Each number is 500 + 25 x the weight over its row's rms, rounded and kept within 0 to 999. Layers, rows and columns count from 0. Numbers have three digits each. The size before them is the row's rms in percent of the matrix's.

# down: layer 5 MLP down (transposed), 1024x256, rms 0.143, rows 692-744, columns 128-255
# up: layer 5 MLP up, 1024x256, rms 0.137, rows 693-744, columns 128-255
down692 098:506501526504500512524521520514495476486523526502502488495429486472480477532498522543505469522526540510497484490535521476491482483492464459485488477490498495469479457456518435519452504479494493524495500500499475515484514507439489528464510506510514462463540479501508468513470520484538503489521442515511513519484524450482471484476528524492474533517522495534494497524521502556483498494472
up693 100:444538559494493487503544529538493513483500519473511468504486518506478505541468536522509493522479540483510514490465523487499478497534512502571467507512505524489498502474504486502490537498471459480472482469502485528499456501510471473499493497477491496486517508508522538509490521516478496490519501495534543427512489500502511507484489514487537525484514481465519495507524502509483507507482
down693 092:527476500508492484516449501489489507492513485550517491517527498506477481508503507455521493490558522517505508520546496523477510538504446475478497481510501503504481496512471467503493490507497504512507498518473496528489540521485519523470468521513495487475539519614521476479474526520487502453488470504491428546479473508486503480524545488486467472520461511470512488444493479495557492505542
up694 102:500484480528501475495499497535536475504471484496488517483492513471486485471480522428503507515484528476496493498470506483523487485516495487497477525528506505508497487499485505533522448517479451485467539525433439512471496538443493529511449543524508519453547500502515495523511519530517513495446522521529525527550502510520519501510515507514473518507481495480470556460520504516515501532490
down694 105:478487531475533496515512514469476479496548511509553443533502456501468503477515487502478512528455508486502467512490499467492486509474505512470461488536465513501493489517527497509504505498532512461503493501494529524495560482522483519473473504495515498552489564487524519496510477482502456468514491483525541505494495510515476471502500476547499501481495518537522484516465517502489498500510
up695 104:474499484513526488517555524500550497446523502478527466512480546531519524485521487500493482482474510487478527500467477481456494549470496486502477510536520509546505479485498521516469505454506551465490467491506505538506485512494574506501484493466515473500507500539509478513481534497477511502464467486528482432525482463531478515486440517500508509503445476528500502510477543507480503491507
down695 104:478504461512489461464501507519492457508475520485502545518481469496537517553485526498541530507509448509519464490497464492471481502531571508485474469469463512464497519470472489501541502513486461545487475513498474515497513503508464474491470573505532505513508492486508509474511472525518497549497556504497498532513493499489505495524517461534516504524502461492503493507468480485515534499531
up696 098:481503514481551494548486441504479514499538453506480501493473490509476505503452522552496489485459529493473457522458486534540480515521455458480518469462525497518460491531510499509492426480511510503461527476461546477513528490500464435510484468500507556492491504514485500483515506511475537508534470494496472514521493457510540470539536503487479520495501491499522524450478511462494506483478
down696 103:489500524514500489445501504505469509566485492500484513502481491495490513507472462499504524513477528493474489484491473449506514530495476517458464517548485509510523514485519525505545457467478513486490509539509527491517480493471530490499494483525470482512498558482486531488504522500495519485481505475455503471528485440500519512523510524530541531540510493503502499494467514477473509478490
up697 106:500498501517508522460484507507545453481464565485482536478479499515529508487521531485503491469511501454470498478464559500524501539546499485489497536482480550483530457496534541487538522492509493494496502494495528526453487480462562538493480524521489495478484483492504482506506511505488536481506510497505501505509503518509502537532509480504532492492510520561527523479474516512543496465531
down697 101:524491492500511503492511527542487504515473499532510506475503487455493484517494511459498489518479517513484521456524488520481469458487497524488489493480506480461513477484513494544468494468491530518498481502496505475491492496515493514473484512492492508513528454483491456506484508481480446472471493536467511469502506521477449481508475503503473520491511510483478447520489498497467509510492
up698 097:517509459502466495487514498518495501511542496484501462551441538494534525516471478500491506514494500497496494532508513507527479475531528495538461512487496456500531493536494457507507491471561492460474497493490514477502516448478487502529465483443477528459487482472480487512471524481551452488534483496497490476467513498526476482492549490495489476473464500470556499484521526505463535469480
down698 083:457467516492512543483509539454464514481479504515552513508515464533464495500535503517516504494474476511508451512481496486550461515541491494476494467493537477481486491457539517541530519522558498495505498468508510526477474504529561494464562500537492494491486490489468482481539481499471550511501526537486493465510487528524526528499452501543529517521511501502472510493485469508509532500476
up699 104:517485526525532529538499486457491495492531509501510506535437498489501478492489456523512497507496483524452505514476521534512503505461513517503485449520501527510490507471511513494491455493559468517531538472506500522473467500501499541502466493495488462495471464522517535503495513549482514525483471499500545474494488505474491512529476504493466463480482537470493524507516538480475508527502
down699 102:507521495501527546521539444505486531479480520533519516457535502519526511478513444501480469503508517503508506481468476491519500481468477492521474493475552469508482476502492475488511480510503492506472518493452511549512467504543503522480516488532522491505506524561450501466471504511546533516467524492515454520494497502487468501518518511475489509485475500505490479482561506502471505463471
up700 103:513517511519483521487454474513516528498547532507490499480511488514505511476519496493460504472478481487519513509501501539456505525533471486518480512494469518436564496489497463496509543492502511476510480504539488541486521539492494532458497525487478512501501530484490527506521498470488495490473483517495537549476519513526450464512536492506430513512468529506518500478520459491536489518513
down700 101:498479497490535502543507556502493464488486492486504527497515476503487494540495539501448472477507491527531534509486503549483485498522497466468490520522496479496474497524481520492498517527508528510477493504485510517492517492526489501458518516532533523493433509478533475503521536420511479505533477550517495472502467502521514483537535493514505509477526476505525515528487470532483526504502
up701 104:527545521453568476556490509520531531463474462484505491554507483492465489515503525565481521516448484524486515440546493518510502509511516436511519481503520520553478502484500449493477434518529477497505492497496518448516522493471502498483506491486503485505520477514496491498515450494479524507513515507501486488500520515519430538489514504525524494507516509547503525517481519514485553491511
down701 107:473507502483514510504539508471512520501552485487506484440485537499518462509523492456528467546508518521500505491519531491490492516503469509479513506490515474471492491489492538504474528481483519441504514514448474548478488544479500510505466500483479462492435464507490483519494539471519446515516451504491542504510508498501488522466509518507470496486414467490485505519515489496499493528530
up702 103:517503504510492492482565517498484555492497503487495455494469514531548506511521506499455564505492510513508506529518495494489523467513554474498487487537517509470492481515495476506497498491529471468537519566522492498481435479480513495519486463464496505504465514496505535452483528461514542482480495564442492483492481478490511492493463523449503538524513498479493551506494504498473488532492
down702 098:510486536509523471485510517529510511533476490528500490494509513506528523426478571491507480504502492503494504492491499497493496463530501480537508490495491494492506460537490528506458473485495489563497523480458515517517501494505525484468573527524495534478535523489536515477532515467486468517484485466460513489531530478506509475470487482504523479520532564516508448518466476483463501559526
up703 108:507474494550491511498503509524498466501565490470458484461504496494473515515537511522466504529480534452467477531494517528532475536487455490514492505519481503473482476509504515514465504487530502455493490488465501503481531539536460486538512482501517528474495509482571519488530463538469468485448504507488466507480519488482519508505491502467461499508500529478505529492463467500502542491485
down703 098:514514503478455513539500455496484489455519524511488480469517481480474518492543542454472465496479514486509494518487520449529524471502487521512565487508476510504502504481486481481516538493508531491486470495456505474492513513534512519480491454479491525458457521467475543470533509488479476494528526460487537464514478461471542464506500518488511537519506547527511509486513526490503492506501
up704 093:456506515462519522468536498540462520490456556483515441505489455471490506569489494496534493509497462460520477590480473464487498532495517499515491524439467493500490491512504547548562457515486493510479508539471530501515521536491515476509532518480525490496517471492467489499518507500519508520498476500520526520484467504488502483492496482509515485478539481522516482460494477445507503489492
down704 093:475491497505504473462495487502514502470522424495507509506488549494473479513491476516491516509503537510501483488518476543518490548475532499472477463536497507500512511493497511481440501538464458517512527472470492524533494525504506562484531521450512536494528471530481481480493490481516506504511519506497461514451514521520483495490507489473536486518521456473488508531470465497504495480504
up705 092:528512483541487507486481462538478507504489467537536499491490493495515522468513502517488538482486502481509480521539501500495509462493491506471468483465514484480550481481556505492450516477495493517480506498451528524500469480499510473488547495527502500476445478512519525478460495567474436483479484449550487463486472503488460464468528479539488543486552523468514472520490519485537499493505
down705 098:520470496429489491512523516466478514509491514456494525506488498523483486508497580490497464521520451511489526533490500463522532503476510494490544523518507539502507473532515504500505488482499490542501508470550492486535501529555455518464519496528519546533516491490483493484510536501522485468475515529555458522500483508524499532469461513482544510513494533535474470467505490531514505524503
up706 098:497472507508467528517495541515486433470469501530521500509513513522514476454489465523531487493515545530463481519503516476526549485480537509522502492504504516509508510484504459533483522513512516497507496537514498531523500461502524539513520473526479518509520510461480525470510498527512460474458522509467499486452488476470543503477496500540464493511533499463465504523497542587515480506462
down706 099:485520473491509509505504486512560512479490458456511550484486476509493496491499513467469488478469506499537481445492519486520480521506507510482516547491485490509508481492470505491453541510512506533505434511495483500475509538519503513488538501493483468515477483512446526537506491522513486527532437487492518513487480498445501470491491463534495545489504450519485491529477528485471480520485
up707 098:527496480513505505479495480543518509497502496520499544457512522519514525541456499506483504492473486493528522502495517509491465508488512490491508559480533501516513513517565441494497519478513549491492487494526489511470475473522506490508519490492515499507534499491546514496462499468513522516527526573505497488513520516482509527482449480495509476480478479502489433474508501466503535564509
down707 101:500499505530497499483479482500438504500539491517500498537506510524542506468546535501506533478489482502472490467535507507538503573482441499542471505462513487541514487483529497469506511499511534479513507486521516477506524511536541460480466474487508402491519479479478501508503505495428526496506492484501559481512528510490496517545466517475490473562484488470467496531512467500505482505484
up708 093:462490544549519502497544476438507507431464465492525504554494493487511494498520536544499519492524506520472521490480517492520495490482547509477529479523518486469475509507482482525486488487524418532488492556519500512445515540476520525502475524507522512514501517483544499490507509460492484499516492452449493525491510518499443511465505489476489535500541491509505507542450502513517504490491
down708 094:533487452480459492500484526525477514496528548503492481461467496477490479490466506466547468521481519502544494526488533485518498556501459495511503484502523488550521478484469522521504492508550521549557497483524472479558518494520473474465493483498514531453524517489508524530523469485551492471472497538559519479545503534509517518507483548488501508511512463501512467516512475499484525511454
up709 104:507488524475471494521560491511505471452499509529501482480483497512546483569470489515484495488510524509482516519549445483461480486507482514481487490527518452521516509529554489507489467464465521478489486516534463504492458512481464463502514508450484543489484504451512508515526508527509492502548525543496488490513471533478512485479501518522470479496512498468490537495477486525499503482542
down709 105:488524497541494481485473583496487450484426513492453539462500469512491490507494481541511493482464487528525501475538499511484495505533505484485510557520495474485489494523479528482474480532524487521500483455508473490495524514482455477514519501532471468515507491495514532497491522514516502496506518494484512524486484452540539543453519573505528503516492521514508481487538499518551521485507
up710 101:500471500493527561501477466468515476452483509516539439487493480492485525457489493498502491544517449523486509466526478502514500497530495531566480516496508521528471525536509505483515516505516525463482534584479479537542482525532489475501469523512471466517518471490481545489473473475508528504466479476466511511546509500462484462489511500488496497513506470509529485495517500505455482525490
down710 093:471541516517506438518482488490460524518511490497480478503501487492501517488467471505487492483475522474499471513481499521491496510497485474493524528520501477510489458558494542494496519491517551453494499486480476469526490505503505479493539489510501509464538510489488487523475540523486532453514505511489516477479564476497493528504471496506509514477511510443456529511514537494536504439474
up711 100:494581473531444514463529505538465458497472469537472500463517510473516495488523599523472483521439520552461497482492460529509520500529540465541497447528486497500485492512538465454502510516509507509522477490506515478501508521494466521483517525521538512465505498510509515491496500506510516513496511514501465495493519516502483475485482502471432522482485460480522518503480507488477481491493
down711 103:474487468499532478479479465494514536488481464477490480518521528494489487484476454513508494527511489473508498485520528514490479519541480549495517522555481535499479499500489523525475513430507507511493488507498500502517517502500491469495507497453438450499488491501482490475508508499527489500510489500505522477456429468519495524425492503504519492528468548485452518469502474524521508488487
up712 100:504509486498465540525529491515521513503517498446453516465491491501491536506518471479504521503508488494498504508535476505541549489510474509518483524506527498474477478521526550496432518467504498478491523524497439483504532495478450538516522492527523470565467466487439453451484504438485482438494506495492488523533472489483486510505499535506489488520487532488541512496475472474521513506514
down712 101:508563542458546421499512504511475499506477487487476514492497503520487456504549509536499519516478513483475537464477470544494520523452533518459487484454509519492464488496501523499492495494462515485480461485502504520476551504492524512465451505525513442480544501502544531494501508510465569511515508485493446484508536458489542480533484523545504511461515493493526466519510444493479497509524
up713 105:441521490519525498495471534467517541519492484501524463492474475483538524459452495507511516548486553524510479472492512517513526498487553485533558506499477480499503488491493540502477475513477536516525544498480525528527505509525462515474506471524514564498527502518557467479491502505505513501507507474489545480495518541510457489546458443502486511504485493523484495468490541503463484539483
down713 100:494523530493508494506549499534482444491491505490538555519529489472474490501503492423495512508524502508482498543495507533479491520477536526518523516472483475530510501525507477493490545483530488485528511516508547470520504491490493493511489546498517508524497511468482498513521504508507491452544528500500484507513488470514492527520509536502501485486485522501509501536485510477521535484501
up714 093:491488525486473495494514521494518484475462480494514491507490541505517510488541574515483493541466496520484533476513480468501507479504480492586504461508489521500497504518513502503464511513598522513500505488464466514488523519522483519479482514479507536519529500488547494467518534498492507468539511506505520530480509503485482471483509491486476481499519497539517501474543491499490448489460
down714 096:537512506501501490516499467518471519471490523528498530518491539517500505509483457469533510508499554442508481512488519445541525546527479539474523517490532489503497490514485523489502554486518511463511483497501474514525550508508482485516539506485530497488471507495479523530488522567499500482516522484504511511517509497492477502501502521562530500490452492478458465521496489490495541541493
up715 102:509498551487489509534466506503501494502482489512481516517498474502494538525480505484496509495471486542491487497512483554474484506516502509503494501482430526489497475515507496511482465481446531550486491506558494546494452489481491493532494484509481526502498479501515487458482505481507497558466515441508478515540500501540501459519480482506499496493488506514491502549484510527521466493496
down715 099:515507489494506464534512489527505507433561485490534501476515508501527472473484472442516505508497518464506482500490475464510527465530496455486445487529522508513585473457485499484538482516516544543494506551497521517504513515495506534547493488474469513497519467489481523528487481472456486465523437477464497538461484517482497511449460506473442511515463466504512504526531512510517485523509
up716 096:507487522539540470534491509487515515507532511522473502517513505504492512509446508514524503477488481499470507531475488528469465487525525521499544511456485486483526527505481499523506509405526544481493529487523501487550500536464470461498470489497513426492488467499509544457477526486477492500509505553518504479498529512504512518529518443525484486521513521551491512533476513473505544510506
down716 089:509423456480492480514539516472477463517501455443520496478502498517488499496506419464520526520498498497484503493484496519525459546513471450483492466497501547515521497491466500468500494529550462517493466511503496481494521497457483478528508498482514486517473495474511487499491501461522497475509510459464509503494503447484487503452529476521476481512503511431479496518476485482486478474460
up717 103:510509475464445461493508436488486464481474503528507456565495512486492519488521469526501498468528499497489481529537509486508468498522521462505502511486516511469504460473458522527525535506519506510539458504524498496458455522511480493489485451503530494489533488513479527530489529515537501472463563524478469479512486520487479488513508489493495540503491483505521475487503522496542512525489
down717 102:499500502470525510511512539517506494507508488497474477511461494532485491492482480509520526486439494492472490518507474469501465458505506500523513489524474477504490498463499480479499464506534507523551536520516504522542504488506532478495470492504469461475495494491507535530530453525504483553530517458491526505484495464531504494487473497538458494504463515480484467482504495522510542495470
up718 099:523444526465472485486484542484493512511492512522500513473502515509500493516496444523501511500466523485493488523482483486521495528499492496483488516520479469459522500490490512516528525546474465532453471536528483498503462508539471454523493495516562528476526494463505506504543504491507499503475528511493500544452492426506507523523483540535482486543503488486494491510505479460520483481528
down718 092:512540498511553465487520532469505488503510514495469535438497509488528510536498547496549536482533482506482504487501548540491448484462539516465477478440492483497482460507523480474467531493491538495500458512524532514473469535473480480482495518523478515519502425478431508466482489462492519514512507525509497483534519521479489505494516514488460509503464530507514512509471522540538508474532
up719 098:499484508491531538505476499562478496481525524512473445506509517489489532491511485492578496517536480498519507512479457527507495469548553532482468439502506497480539469497510488502495513482524531547444515513473491517508497463533479494499484462516476502531525494511472432528472538489517514494529495462485506523517511521483538472528469471478536527473529472537493546486512480510471488484500
down719 100:505470499492529522530512477450518517527480494477499521480512487518515488525490531473520476530519500489463482467491528477534445513481470517478498500577499448527495502500503510508507508494488487506498533531473452525537471527489512514492491523536516445477490522489522547458495476496469501459498515495517515462507501492551525498474472494527521461504481469462532476482467499487499539498506
up720 101:536490482473498529495498482478535511491488464492492511464543520522510507470516519519458498504488462511471486483485492538497500485536533493485536528518480486482483474506499502483505505493481449519506453527493502531524501495524453491496480502515489494501524527480491470502465463510488519506474504538506504470478475446502511483467502536497567500495486457501504482578471510548573520518492
down720 099:466499573489503493460493499508504487505475531487485471503514511420458509455459538509492500502466469484527483484514498523480514517437492505529521522516492479528511494498505509512508487537551478499502492511482524468504452523504506501500540449471554504479481513549564512494543510522494493498501444482495525540552486571480497520499494504507495460507521476490459527473511529491472486501501
up721 103:521517489483508514509495539508494496496486492500456535507518473497496510489495509547526514495475495511529505563488517535553448495520468536445485529500489520487437480507501495437494487453485504521485486478509452455502486516499462475529511563508451509514468500486446491447460525539527541540525503511487513488511504548467493556512477535524486482524488531482524524489454492517542482493496
down721 106:516498505499474467472484521429513515465531475490531501501537479522504505488519467518461505506500522477479546487485489496486491491513528511499501500444507519538499482515481519480492497486522461506494524531506498530510493509495517512527446516542482475505504565508431519444505520543465498533509482455454485467478475483497529498498483458510504476514512546532493499523501499480476511495492
up722 098:516480511521527443499510497532466491486493488486519468490499481522520500490507512518539496540489520507495532535519535480514495533522521485527523470511509528507468501445534533508523507482505530504469517515512489522454495486512479461484503470508467462505526495509506526503553496512508503518523527472482543529492501486475532521467485520466450527453497532471540515501505464440490506520497
down722 100:533465487516485507486499492484478552525521512515531543519516496542505489496505472477509476501530479480514505519480515507488483485508504459480499499518484486470491545534496514485461459494470493459471443486519508481536484433527522491505487477520521522488495548527491525540519533494507501501463483516489441449519485447480479480537497504494480523498520494507543498468513483501546520501495
up723 089:519501547512499508475476512511440498495459539517509463484495508486484488514501511534494516491456521526493459557514488501499494489508532513458516452514476505465463511503529560543440497492513509516499505502498528503488534457463511481516513500540486473487511470508485522564487520474554505527466485470473434493515512512466483518512487531502480489467520512449485525502515503505485496526491
down723 103:540462454521534509494524480516493517512492434470491502504491484515494490480549516443488499523543457521489488527481493463502526500550469510515482506512507486508541497491478506440508493517505508472485503538503464495500491514506497518521537503502536486533505476554520487526457507537537488520547541503527543564484526462520511520468495514512501467479498497526478548498534520509502484519497
up724 106:526524532510498515479486533426540503492499477485466474473484515475503452483517496510436497479520527436501506489521520499465459460510480513484518490514545527508510524478532504484508490461517515481536486510489517506518529486502521531505509544442521487496512521541496489489520486499520514520478498557469455477478426492511471510503526484501484504505482509516533540482498474479575511511526
down724 108:539498453495490512521510483501552492531489519485478505535530439540543474492458495524506536483494492521511499460495478531444504499490538495513500508481513477471543513521486536512516523464505467478453523484500537500516502533497517530539507525489474481489487497531501514500554546477463494495500445505485440527520495544477508496515496429470466485496516497479538547508477493507463505484485
up725 097:519515468507499458502445539448536459473500521481500505504525492510516495469484518512522508432506472488482520490526471482479483488463506508528474502506503488528475505499530487445512502503505501526489520514512475549539545506510507483453518497544505510494492491447507512521480515454523512469504495493492498472504498514556478487525521509515490517487512484494513471490451515499518493501449
down725 095:522449530486515473513452462509499504540520510506481489479514499453481496479484517532506473475516509475497479502500490515485483493455451505520494480504463544471518511498481459509476500516539473504560523502497518526472513497540507525515520514523504515496480521473469482493503446505553474507546497518483467506507491489511462530493493534526467481494474542499543559494503515516546531542558
up726 102:491477475531506480507484528492523528496477513486507490511467534507467493533478537494497500522500517514484524522522504481515534544497499475472496503473479523503496557491494436554491483517477507499493502519540500515512500518503506491490477491503505509455500509526487517521539483499478473486509528540472509457515510497457486555513536508485502453484508528464505490462527450497508502510510
down726 106:454492492476512506524494508516511472560475556518465526481489480470466518482486490545480522488505511517489445465496483490490555504492491518485507507490484508467490495489509463468483519435525511542478570485470495513487488461516468479546493530449478492469496508471542511498471513517467501494510514509514472479477509488469527481462521498465517456486500516519469508506516546532500543516522
up727 098:522520551484492472461479520459512520553517482492459517524517544465465538507491491505482547490549443462524506456466543491485513477506506487524506495523551484524487526522532496498503468485464498486511495515497526464529470519489505456521475524551505504511490500490533494486470481526512507522490510444494525485519499481501504469490507461517465490544516521514532520502470534504495473487560
down727 102:460473512515483508473523534457504579504478488505498514502483490502526477491496484522494501475486522505463482485509509441531496503474483521468536494501510520488486483503468473493542485503521537484518455533499530476508500484499524500466485497474495531472550506522487517468523538452538515474466510509474485499483536478508484485490491480550494497493521477526520503461502503498494541482463
up728 102:496466515441512481520510530478520532502462517483548516504517528529472521503489550511530512478524497518469513496523470445491526495463498519469524505541532512469492524438509465488502519477447488492471465518501462497525529466495539545539523539456526497512518508508501511512517498501493483512510523480506547483496487503507493493482504499535527496487461501470553505464516494531478510473528
down728 106:454500509508482495519480492504501482510531468519472539531501467511504485523477551496570508497455486482457484493498434516518517530536474503493515535505498459488523460514513434506556459481515534503513549542484487482473498497501478476515471525478491527471487472498460504528515532510530481518502515522500500511542484504462486516528504527559473503511498551492512504486511507507486481516497
up729 097:524526483493470520507501516518495495493513525475484466498452507426461481489418497496481506474528513480499506544528473482491492524453476503526475533517488534514479521469472514529525506492536559519482496542477529498519519514495512492459470494543519521530513492500500500470515533482528539493506521500552530496493539546484547488468527495513510480529493485491511520480506513540518463497462
down729 097:514513483574515520510528489470507534503448512482476496496542506517501522527499526495501444485507499469486560499474550529519481537514470479457497498487516511529473496553503519455470501456482487488476513435523504529474489481491461509518490494528529457482455517499497521504520526534486490484498467503490477495525515528517487500493513478528502484510466500490534496536496549519487508517549
up730 102:489521520497505491527482450512526486471467472496487511503528489466510546471506508502455517482493476536522491511482474500482463540513477529486539509485538510495530529476479473534479462527501504497523527539503464455523501485475446524498477479506481514527500479507542512530525496520509481468502482515488487498511497524512493514474596498504497476502479525480528494505448500500479535467472
down730 099:473495482476516522517566497498515554505484511469498493550527474486532487513528481518517497487520496453461536485533469542505503465503530505546479508507529475498489506507500493512543489448492504513506535507477520506483521511504536464529508491512515471482472490471493497500466476494475506483526507529460490475454526510519431483487439514496487506488456497525515515492444500494518448503492
up731 105:490494490497504498520512487487535470477491493524478495538522476487519534511519523530471551461472501493517484496455484534591487494503551482493494468495528528483519496481499474484473516530511486488519489512443500487487499500522545527488521494527498490510515538502507487410549508453491448542491546495537485472441519520520490483506490532452512510520508516507521531538552461544469485519528
down731 109:452498480486495454474541456491512482526459520549444498515534503537493522500458486467480516486506494534492506462491506509468499583517499494511538506526509508462502473494521500474481510526479497479482523516492553439423491546515505526508496511463511517527497495546497549496504529496480501491536479511521501511535510484449519537544519523552547494497544507458509505501453501513467483475478
up732 101:507496520493482516484519547492490469485468470497519496485512529495502482496483519453486512488525482497544520537511521488524490502522477490530514486504485469497490478492531499441498507492517486539471509534561483484447549515495478513491515498517507511526495534531546472513489537521535511510485482531538515494483467449504493489505521524480479508530431471504502514461498490503507487502528
down732 102:495502492488511534543486518469486464506495503470500502496518502477484480524478493497502505524455483486535496548479494460506485474510441506520529452527492519465525466509504476540512489497478439490523512520510512480494545537508509533478514514474530532517451515462495487463484489459490506495494517506503480446481487499465494491504497516497494494518466468500505529464515467531524464569485
up733 098:489457474545546465500531520520541503499524494504500492440507506503535564503488471527511489486510495507531481537453489474501525471482509492503487568508547482482481503490505519510498505547526463473492504473455498508511500485520520503482510478511538480519526480523493516466532463500506470524492480491511530496474509483506441426490483534541554454517480490486581484498481468483529483449538
down733 093:517518468488477522502496545516546537487499463441520492519483541514511485525507473481486455477508484507489516504519530516493482497521479479484567518479477498514514503547536497495483482509457503478452474516514498511495500486493461508550522562535471508523516509447493520508517521499498460505493501502488479490486489526554508517538511475503471514486480549492541500457487452491521520503521
up734 102:479521503500509491470509493537499489516507491491551531494551508491516521466493472495512538520497506537505506463480469526550481465480510532511479569523466495503502511515506449557472475551505485510496477464497497504509517498498548519506536542559504444495505505519512491505471524510543507488524524520530529506518521508505542480489494512495464464482461516497478492492541539495465467493450
down734 100:478464504544409532486534463525489515499511484501526486498446507510482487468473503487485492477524507511500501472525508507489468526516517508474577512515517511496479485503510483510485446516510484521489501496477481477540458501504492462490521470486523519507510532463495478491502504522502495516513482479516474507484466519526529516492509483512490507499556482475538484521522513496511516502512
up735 097:497488561529546533443506522494492487513500492483467509508511506514468478483485518481473455486495530497459495513513474463545482486517520477517490511502504567499503536459490478505501471497535492464495494534475500518434526506493507528513480484479480524495526509512475509454551507524535471501537492539483486487545508479505454534471491480532491528489468518477521489511523488482476536495466
down735 098:507466480470471453489501504462483467475488490480450500474437486513578480531505427471529526496449483470497459493483481499488499499448502498471478453484481465477500489480513488450481504484513481473496467466517497458512501504471515489502520471485500464499498500468464504569490473528499511496460458496498523463510501492501485491504487487529464469489485524501465502508486488522481493532515
up736 099:485529507527458506473507516512500452505509468507455460514493524515538517566495527502508492451496483546517497442514481505501472529532546496501498515495501477554506463519547467482477458476506498481496473488551511481507511473514454535498486486457518503495523504441497519506499511482530484515467449503495465506502524554465503509521474512520493493494501485518523491470512466480497496490442
down736 102:517512448493520527522468513493465502505486539470500484489541476507517499477501542540511492496506487472496434550520504486488492464523522458460478517504471508477476512496480488504517486455501508536488457474520459484529511517490483455513503500472472469495485506454514510524494532509524459472490495511478494472511502519512497493492523518499483484472514503541484504507540475553537501513496
up737 105:538481508502487499466489471517506490508533523497472532484512499522491521506502497515521492501507495512509478484491508485547471473469536500466476484501486497485473465495481549518500497506475496462495505506489462489487504481480523536524519503488475480515511556537510542506466529505525492492527439496512541520488471518493518506486467542465521505497473545452512525531497475478520497495455
down737 102:491486487487519519494494480474501490498474447491497497529491469527473440470515516539490486484499532511478496500504495497457471535538550501513552522479497499486482474519488493431471488514496508477498497549498487529517513518512495533512533544505488521520470534497503474471486487495503513485499537517534480574445488532530488465474526498539502517490512478536491470526498499484503503497500
up738 100:518556478519544516506500532527517519506487522511511491464491511510484479491520511486471483500464532508492500472458466498449521475500497515486492490448460495503520546498495507512451525527467532502492550531501488523494482528491557485499491531533490491508497446515511468486510512491520512497522508564493486463523512506469504533530482476517471524462529512507504551497497516498507458465500
down738 100:484464500456480505499504491490501491476501546517511498533555493478519531503528516484444504482559481473524507466495500425511488568485512478513527497476497540509481497510517481495475472515505482538497479497506476514502487507540489525475480523492502480472512542479510515494485443515460485455472498495518485524480482493509558456465493519477478510519488477530484494502487497483518453488509
up739 098:514531498492515453482479514504515482520488472518483525493527509435533499518479517521505535452478496549492515538488501459523528487508510509523497483472504450528476482475506499464540476524520520498536530524490507537475474510486476517510511523528509514474490488500523539516492467497509474528452471498456503447495460465516505492532506505502535521554515481538514535494424523522502529506497
down739 096:496466466473542527510499457507483496524540479438552493458483484504450509500501459484513546471476503464543541489527500456515443533481508485458529458480505507516549492499519520558473500500542498467470492518491538503497529500490531502494516520497487525501476533538520518498524483486517518475524430536497506488468468519521479557462524465492520519506533475484489502518548534499504501507545
up740 104:488524499518561511481475518518509491466512487489485491534509539501488460471498520483474513515483486497539500536471497476524527466513521501538469451532519489495494463471507485472479513474497483532515526489436492461521517528501517469497534524515519465523519503475503510514517529497491527501508524500465514463512447484508471524498455471475461475502532461506501467472494509506486525438467
down740 106:490491492475533496522494491494500507541492554507520516485507464502490477555490515461484509536489485542484439514456459517503451532501551511532461461513534496503494466501484499472504493497482490502527535510529515524462494454509474480525533519448509487479478483483510472463505541497445538537519455529535517486471524528457479479495507503533506498497482492479503505519461508500479455485534
up741 105:512523468491508524480510504512474484520515531483465564522494479485467498491507476512501477488506527481525528498501518523533516485496524508498487449524444452489516538481498495494495467472455458507529468488489497500471490487483523509480510500505525518507508467479505499536499539535505486492450520470530526490486496479499485466470539497527454455521511472572525499497475483521524520520533
down741 103:453539481480529542491461490494530532521527484506502482516517482517489463527488488502514528483512497493485501479529526483475444498525484492434512511480492483508492472508509514500451526444522539470491452490477483492514444475489501467504487480512494522496478527517509532504485498487540519499478507496482482449495516490510498477515504522535488554494515517468526521526532476519509503492483
up742 099:492512512480528526490562484531497530477518496518464508492510505508486468527510479496460519501461450530495486484492461504483506490452488515521510521506516462528491513472479482510482493475501561479451468515525500490494520513503485486520496488470511518505528483508512541515448510522500507496461476511487504465491570534523541477525505519524555475464496499495496467472507478523501470520507
down742 097:548454519494480483500477520487487468535524522524502476496480479518512506509508489536517528501513474514540516518493496500479490507478482511545490512495563526541489524447467489571541488457475481516516534484474506483522515510482501482510503464487509545517530541503509477478499480466541461496486504532469470523501498541445501506537495455489496502505451452494527537488516523486496484499504
up743 092:481508509473522508472512464502474503479502529477470513487489506510516448501490530500506470516500500534482530543490527529505479470488514464508510505461505536482545523539506481523477496505506527508486470496519455505517488553518495543516501469509498546509514478473489493505490519544518528492532493464541505472529510558511535493481511502501496512525482508478493448510492510532502483497507
down743 094:540497490453501492510475525486505492544508520520536517519479489463490503492508481532496509499523520502520512519498442501440530511514493486536475503518492527478499490494476455424501522490487498499495514505484512529494503480511511510531534544490483495483497513534471453530464513485499475480488501521498518542462522495517526470456505537480483482491500456480515475498507501472493511508502
up744 102:497441490502533459550482483500538467489500445475477538489497472479466503512503511505510466517497517472481542536508481491516516469497459510507494549487528490539515515460533454513492524502508541569438501496555524505502498501513503474493506486542495501505503482532471563500487532533504526470504483492497516503495513469467495510456524495481487464510462476499510480462520512522515490495510
down744 098:492511499504506505516542486498492486499447541537550497493511533497505505487491497496520481515489463506495486461500479492505508499481520463517455455443523531488495505476550486481482491492488474420547497519485443467523473520505511510492498463503480486512537499498472474536494507488466482480510530524484471497499499512492489510547471484475552472457557530482523503506493546491470508504498